config = dict(
    parallel_block=False,
    init_std_qkv=0.0298,
    optimizer='muon_variant',
    lr_mult_o=4.0,
)
Each number is 500 + 25 x the weight over its row's rms, rounded and kept within 0 to 999. Layers, rows and columns count from 0. Numbers have three digits each. The size before them is the row's rms in percent of the matrix's.

# gate: layer 11 MLP gate, 1024x384, rms 0.0641, rows 487-508, columns 0-95
# up: layer 11 MLP up, 1024x384, rms 0.0655, rows 487-507, columns 0-95
# down: layer 11 MLP down (transposed), 1024x384, rms 0.0593, rows 487-507, columns 0-95
gate487 102:547491508517480537500495461481517498489510520510537497482490509486480481566508488492485498469505458530536525490490509483496517519476516491541509504465502447505510533498481523501544481505498463517505439532513516501497514518518506495503515530489481457457509505472524473488468485484521483518
up487 104:518510503529527521548558437510443528520543526518503446511490527480503422480511457477496512528497474532487475492525436512503469510501490519484480493471526479487435525521545535510523486531527502457504502508498532510479498540482470526517541499480493516537509482483493496530498496519480533483
down487 102:480456517464486549508496534493530533526518516494502478486486545507491471460511532491509503508519465496495517506535530547516507494521469470467492519481513486524495491550531462493477483514491525535454522537499487510538503513470518534427522511474535522531504471539512524524532503510537537509
gate488 097:502482508548520531497499500504501495495498480508488468530505490518482510529487476474525497511464515455528542501496449515522490509532534494523559518513533508479514522494497516459462514454524539513454472480475527520512487477479492498500537522513494476509446525497506568515517485505486511522
up488 097:513538507523522476456472481523518522494536505483526483476470525507525490505447472524528509504477498469500529507524504496488481550506494478540489506509507519495489509517518506480503532506503494510481471500494519543492546543468441507499479491501524490483516491517536491531508477535509493472
down488 101:512491498508501513495496514443545495505505504510441498478485527469491462494491524528517473524492532449506487492466498507521479488492506548507468482498518478449496497491510512468505510507474531472502469508549522519519477477460537484518526504485495507459530468496542514471531494531529514527
gate489 102:533494494527496510456465496519506517462529521532468480478480475518525488530482502495476455506549516474533529499482539496508513462501485481498498503482520463505504493484481453497485512507511534539459490513533560532520461507544508494502527485487498512502552450497520531483513501488511517555
up489 109:477517460517478536522509503486550493472507521463511514495498507517513536510506547531522526497474510487528533491512486475497552501495507445525490490525513514488476523538526499491523514505505464476463471513485496466466483527488475559526527502488537536485475478528528546477533505506486488558
down489 107:493493482511511516532470501542527541492490509519478521494521516518549495477484481491475470482509501461471453477461478456492518468462474463524482523473532486469515449483529536477462460542476478506491481476490483497479466552497459480452546497503506508527520494520472515497524526508491494473
gate490 097:532523510504549475484489485466490507489501491484497492507576475501511529535554496495459502538483466490510474542542487467445500510473451532505480505501499507553478558473503475493516486532502489459481491524475494507520497502527499513482433524496531528542539518519502478527476479496552510532
up490 102:523514449527463474497475504550468496541443504498532531527506523504513516478471498501498537491492469481497486505477586541466516493528495571519493475507483495483489509521492514429478491510501517499522480477457464507496489496506492477501477486500483517520551488475506519581550528505511536488
down490 102:523534501444497536482502501459462485507475541469535534505486516506472513514492503478507486475530484470477477452501491474509505501533521486522497478482471523516489485484519484490495441514498517540543517463458495513516514528496504514477518523497499511452528483545511521488489477511497487486
gate491 102:507466552508497516485532460482516450485490479478473517502514522445502482479465534495481469478530523483502506486524508488490467490514478490478506493498497508511472521496553511482504502527493481468511507512518508503515533471498508520541478510513495480543497468512482472540513498516509511519
up491 102:511475461477518513506452494518525519497492525481496457521495461509454503511511497504442483524507491543532520475541515512491472529496449467508503545521517420468434499476512535506479542492458497453499479497497497485545517536482464498470495548527443480477489493506509480491473509478514480457
down491 104:504481526459465507539562510502520535503526508520497509462458468485521492499513467485497485464497505453521484484559491531507518516496474488530511488478483500537517502524508490474521467502524483543458449488481455503505504495522541464520529484498499501539499494483456500508513505435517462507
gate492 103:507521528532507528496490493484526455509523504473521484476513529499437501507539479520512515566453505511501466496518515466502481514538501490492513495448486501480526478477540482480502528499493495492495524470475506464474506481527500502464502507505470516486479517509491495530498494504498479479
up492 099:478472491495530501454479452526514489509480508503506514504535441469508426525514459509483499478516474505486514497501464515511486518493475500511483493506520470503457512537513501503445515492500477505514481482496534532526531521502494501477457532415498526479532447513496524464473510502534522488
down492 100:441521494501536497528496423531471527481501518509482479525521475518535484530507489514535531501548492532469476542516501492505495539522478494501480508476473469512517451507518475526520537467500496531528544523478463490458501504511488525504502507449478495514541518501503524510484477527525481545
gate493 101:545523536532479475524496530500466504492527493510522539513501472542508477487474486487506482467491500443509538496482504496470451479524502476499537524503545501507504527515490515473487485482506508485542495501521501527488491481483493509500487486494526485517526519494510522511535533516491472483
up493 102:516506465516515560501480545507507485514470491503515560470468516497509477498469476527534502461511495538500515549535472488491476490505514488512517506508496477472496490533520499543521517483460503508505477508503534453531495530485481510514528514472507564486487464532500510508474477444456547508
down493 100:511502504567465473504493514487478482496495535503545467513529505542513487461546503519499485551492480521488492558508512515512483471540547523496464478461512491512482503499531550512453525503509489515523501483482472536513500513467474468522534480496551510502489486481496556478483497492508552515
gate494 101:507483479542507517541526497431491492509496491541531535542498473507490511491486500474488512530482533452472506555541525491510478487543509504525552480530529489454515499513531473499491485456518504486510501444500498473573498502501518522488531493445512480526515466478476529501531476480518490510
up494 101:500531501473494511524485469489489505551505504464490524507492523521512507518487516492545496510507517519505501487518514448533470529445512484496539494525513494493443443482495498524520513516529535451499542539522505518469439510509545530523472493511538497500485468504489507525513484500470487495
down494 100:517508480484488498437469513522461470460515542525482527518529474481495480471458505494481481514499507522503503519465502528512460462563476455494527518525467517508555473510500539500479544494548501457491472473519543511500514494495520503492479509507479517494533523492505501481516507464445492469
gate495 097:503488471507513495506529505494467514510506530485484479528504502530471476480538522542474526509491477479517482452489502526532532473485506459482541486481494471477493483503522515492451495507488484488516515487486512539495526513503535522490520515508530491520519524473510498510491466548466503504
up495 098:481520502508470518509485511509529514534495550466437487552499526510483534450521550497463512504488496491487480464512499450515509529438497513476555488515522538496496500535464515493501515477446509497532481497493497539491483512501512527537485462522515488547543500490513491521491417479477504490
down495 101:512532487474518494464480489472550535549469483482491525483499491496512529512497510492471487455490526550470452506476544496478534494444489524512497450534495513508507523494491528470528509471519512488463452492492514495490501514529440493523451501560504517511528529503503499516488480472462491492
gate496 099:545493508492506495512523490508503528481530509514528527478521477471488471499510513505488461524499467476532472525487492520495503493496505513494489514509502522518506483548475534493448460528525512467535515442498470510516509455518528504464501495517497506514547553481444518486498520511559483501
up496 098:509517444531425533478559511479480495517447466468446500485509466491491484520514468510492484473509520458494539485469497527498520476483482458476510512522508498461520469478515512488460475497442515505521482507489501471545532519565471458474502498513529469526497511517521488548495459508504503493
down496 100:501510500500503507523474526457492524512538511495497452538485510518499511494500538508470484507457526495519528464455527482464494559494492516528500470508493491475456466481523490499518506487484537503487547506492497508464491450478523491490480530507512489551449502529461539515440495469451550522
gate497 099:483524523515502479513510487484418491501509547526522558458517495472526469525523508482472468490490487451507494510488516480497553527507567483499498490498512521470567486536466477506506529507492479527470505507521490523494509491498497522521493531473529489478514485450523481502488462482500481501
up497 099:478463459541508510550536488511466500472501506530491502483490473455467503500516448498532488529478516438487511491457501480464520476490526496521543500462489489516511486507463495460515504467533516543495491503500454502461532526509493499520515477524471454494507448521502486478492458470498465498
down497 103:493510513545533499508509500472510504482530552517484518502490481467471502516530506476532507497518514489524522527527448498455489474486524517502546494496463492493506482462508471517484485466534507489444514502491493452536524482471541521506534477493536463490522496521517496517498533480556521490
gate498 096:496508466510448540521476460466525498510490528542546539483473478485512498481452556498482522485500496482468537466524483533469459504516447523522529481496524497505452508508477510484516467481516526523488468498493502474524487519480518493457479488510488471447486499477495507474489494472492511454
up498 095:508478503539541494514452436495526498533498471502489512535523510492517483516552482549492540521499467478528534479488497491512492431494462501488492521520533487444509493516541486479526486475538489476489485518505511526525486488521463516530521520524444462491525509532477475446445470491488521469
down498 096:481521509502539501505484534465490520497469528522484468486484508488520508572496512495502462488507504522504492497495505494556539525492520487503511479536503495498494519498474492499512453528528461533523470464526497528540491511526495498503508494492511537522481514508468499484481480522540541452
gate499 100:499512504486468501514473505519521522469525545504508489512513501489515508486477518519500504498502483514517555499488480531458494485538495515485514530500451494497489521487460518460538543505499523466499486497488507499476463477452498492470488508532567471529494476477483505503511494485488516493
up499 099:536515504510561472490490493526512511539516549460508485536528488540527502478483531476483516464461490546518534455482517494524478502482488460513484499500446484555479509473537491520532489493523537477475513477499471493515537495515489530492491495511494504533492456503547526489486491500489500511
down499 099:508480547472514515500489479505497513504502505448462519473479486453531471507479480493523505529464529485546474475537522516493471502487499507541462475479490524532494501474500515501475514503520487522429467455458475516466450479488468486502510483493482513494481545522462461491487513479506543484
gate500 092:497506511457526503467487504489512455486516492515473439501485478527487511504544498520517486525494475501531527486457478450483510482503511529520503526472507477445502442484511511512523522520523525488535504521480509488510530489481471549492481521559519510475488517455514516508462479510538471473
up500 093:494552509516498493535484495509535475494532493504513482527478491521486507476524533471488475498475500524502560494479465517529495486524505545509489499476520496447488464470493509515503509488521490522491537563494513507552467501522460512491483476488489516484456484511492457510510512470528439491
down500 096:504535479528470499509494474496520514513472503522527504514531482478484501472512525464501478492542495488505535485536495546544498515514483537486480513528525514498494500475500568474448478458470501503523488527469518535523520551536510537499500516490465517494478470574484475465518505461528516479
gate501 099:520510500493517465484470485565463522446480532494536478514546532478469473501469515521470564474489492504485526477477510537507483565506497505538510474513471494508507482478486490514522460494466534481493495453463493497478491460460510511517490493466532510505485498500502540460518504515483504506
up501 095:504501532527481474478499478472506462490456526496498488500484478471479483509501477487472524497467492478515455493494493461477469526506525509517478548478501491491510502485475480442529509508469510523498488501517512511509506516487472494558501487504536488490500491539492532528526462509489512506
down501 097:507493503496486517567459521478565505517518488480520438501443498503537479510505516512545533488480486492524455492493471446517513448537497489524493492500502509491468490530508465496474537481504498538498466486513502525462499519474527509494465486482471510493460498471479474504469467497478500512
gate502 101:488537555515474481513537515480480507506501473482494463516500479548466438519456500524526467491516490509525462511467528543500474529509486510499503470510516475496502500506513507491514540474507598457494516515481472472511536500486521534504498502518502507495518512444457487480499539498452467549
up502 100:501487528470510490455462480467520504521512493547469457488514468479496520519503475476509507514518508526497543507489494481454517482501536493517501510504519500493513467523499513471481479496524470517502493442462486498526473469510498499518487537487531513466521457506463485547492498561496466480
down502 102:497472564542459525511496469485476520496496501491515474471500514446540485459489493468512533504480502512503477492484491519503516545536453504495536523515504523474524497503488499499544465505460556436480538528506474503518546515483457531498477477500506536535490473530483491484482522526514464496
gate503 105:481473491524491556476528492528516480530484514477521485465498477503546521509499519480545538478502490483489520500480508517513506499466486446500517467560471516482515498463537499487466490483464503482510470508452466491492500528498494476490505466462497486520516547514469452483496477480509532535
up503 099:480494480498457502504500526528491512508482470525500491504496521509516490541523482489464467482469499488476471514451510474488501473465487510504516486459529478506491485526498503517466499507535474485501528536514527514512490471515481552508463518486507516485550496529491483480513495509475476519
down503 102:553460508491487565465462473513503490507491494494484481493473500511517553477486507532501528480483519491461489484530474541517488468522498476518497518474523524523516519506458438480501516469498503511496512500463514503537518506532498483550457467483471488500494487513466517482465532537508531531
gate504 100:496506513494514489505503475553565505498538480516553491478491459523500491501507454502500452519501496533524467520496465513524526457528500488531512494520500468501512514477506558499480537539535456462482491458530450521478488521479538482509545497501543487500538501469495497502444530524451509481
up504 099:475517510464540495518479487479500483475460539474494453520512519506491503506503560487441486508529506523493536495482481492480434482479460546492488504518462515469497520504494469528503488502477510510496527503480489466487496484506459503496480496508499543460471452524502488512509463488458483491
down504 102:515500502467503497496519540482481500510518499462515467508484502516521542512520534500503482476511531498508514476547470503449530479499498503468488469509490508485507518582463462505509459508479519491492447524514480483508514500532494489509513525492461505488496527470525514506489479513544507541
gate505 097:519527485494499489496529544484516503520539489460495466498532494517485478483496523484470492472479537496472486515506492531485463474524505543531524473527483472536540568481485491536512518505482428532532515477539457503477532517486523510543524534506489488564468459470531537485487469470528524527
up505 097:482469535539568503510505500499532490507527497530511495506532516528478536501498512538524471486474448498479481539543460484459521473527466502520498516511523536484499475474518488500485511529528546498475490505503538511527508517475522491495479553556457498502515453474513497533506506446459511456
down505 100:525501541528494469474509550517478516474483477455491498511455496527475508489463500482528508452524519523500513507503498515505493475528454502523478516493521509513501505529480503508484498502485489502514495453496524476512519505478489518553486512514549490480496520494535492522539506528505470589
gate506 101:524453462490510521475543525502494530451448513492506471515466505479486491520494478490503492491483490457535511484515515478519540504526481495484524501476515495491498528468525495472508508488497522510449475531521540504524520474476504482455496571488515495510493519473543538548477513526507500474
up506 099:496496525466480475520452506477479531539488475492484491537522491491495505482495506467491514457502458486534504459529505559488495506529509507457467525554457518499519470500561483514471523476486488516501528487524517514460507533492503549504475451515500476478507479513481525513513531487513481507
down506 102:522502507495502457510537501521492504507515465534450475551519458458473492501544524475505507491512566522535469466531481483508476500499488495519483511511498465491521477516469532515474509485484450511492553524443486487500542527536517511510512485511504504520498504528492500495489525493418480517
gate507 099:509550500496476523483491469492520529524515463499520497523474497461496449494533486550478500504549483484490526486538477510508490474543497471501538495509497470498511557488469526448478484520478541528496479519499504482560476477508545492524515520518548504496517494496493478511521505478490534510
up507 102:475512516496492484523489536479487502501478519513500523510467511524515482496515506463477508503478453494519501536516486534501482500497515494467525522512502518530487506498516483479474506512529488492472497493483514497457490521507464536541506516460476538534521504481533465475495515503526521480
down507 102:478474503504454510512529516494473509492448526538471462471494472514505540483533490549490484485490524510579461522493480533516505500532548546512498551505534499519542485547555505501537485511505460491501493514552497500523497492474492488530540529525514507492539516518503499545495537536570528488
gate508 098:489530500469474527472511509492498507564511459468507476483495528464544512532501466488512515482528464476513526512505455462534525491552527492480487469515540467468511518483481472518530514486535521482521464472527493504476538474556509499517460512462502535467485520504465482510482529488482521487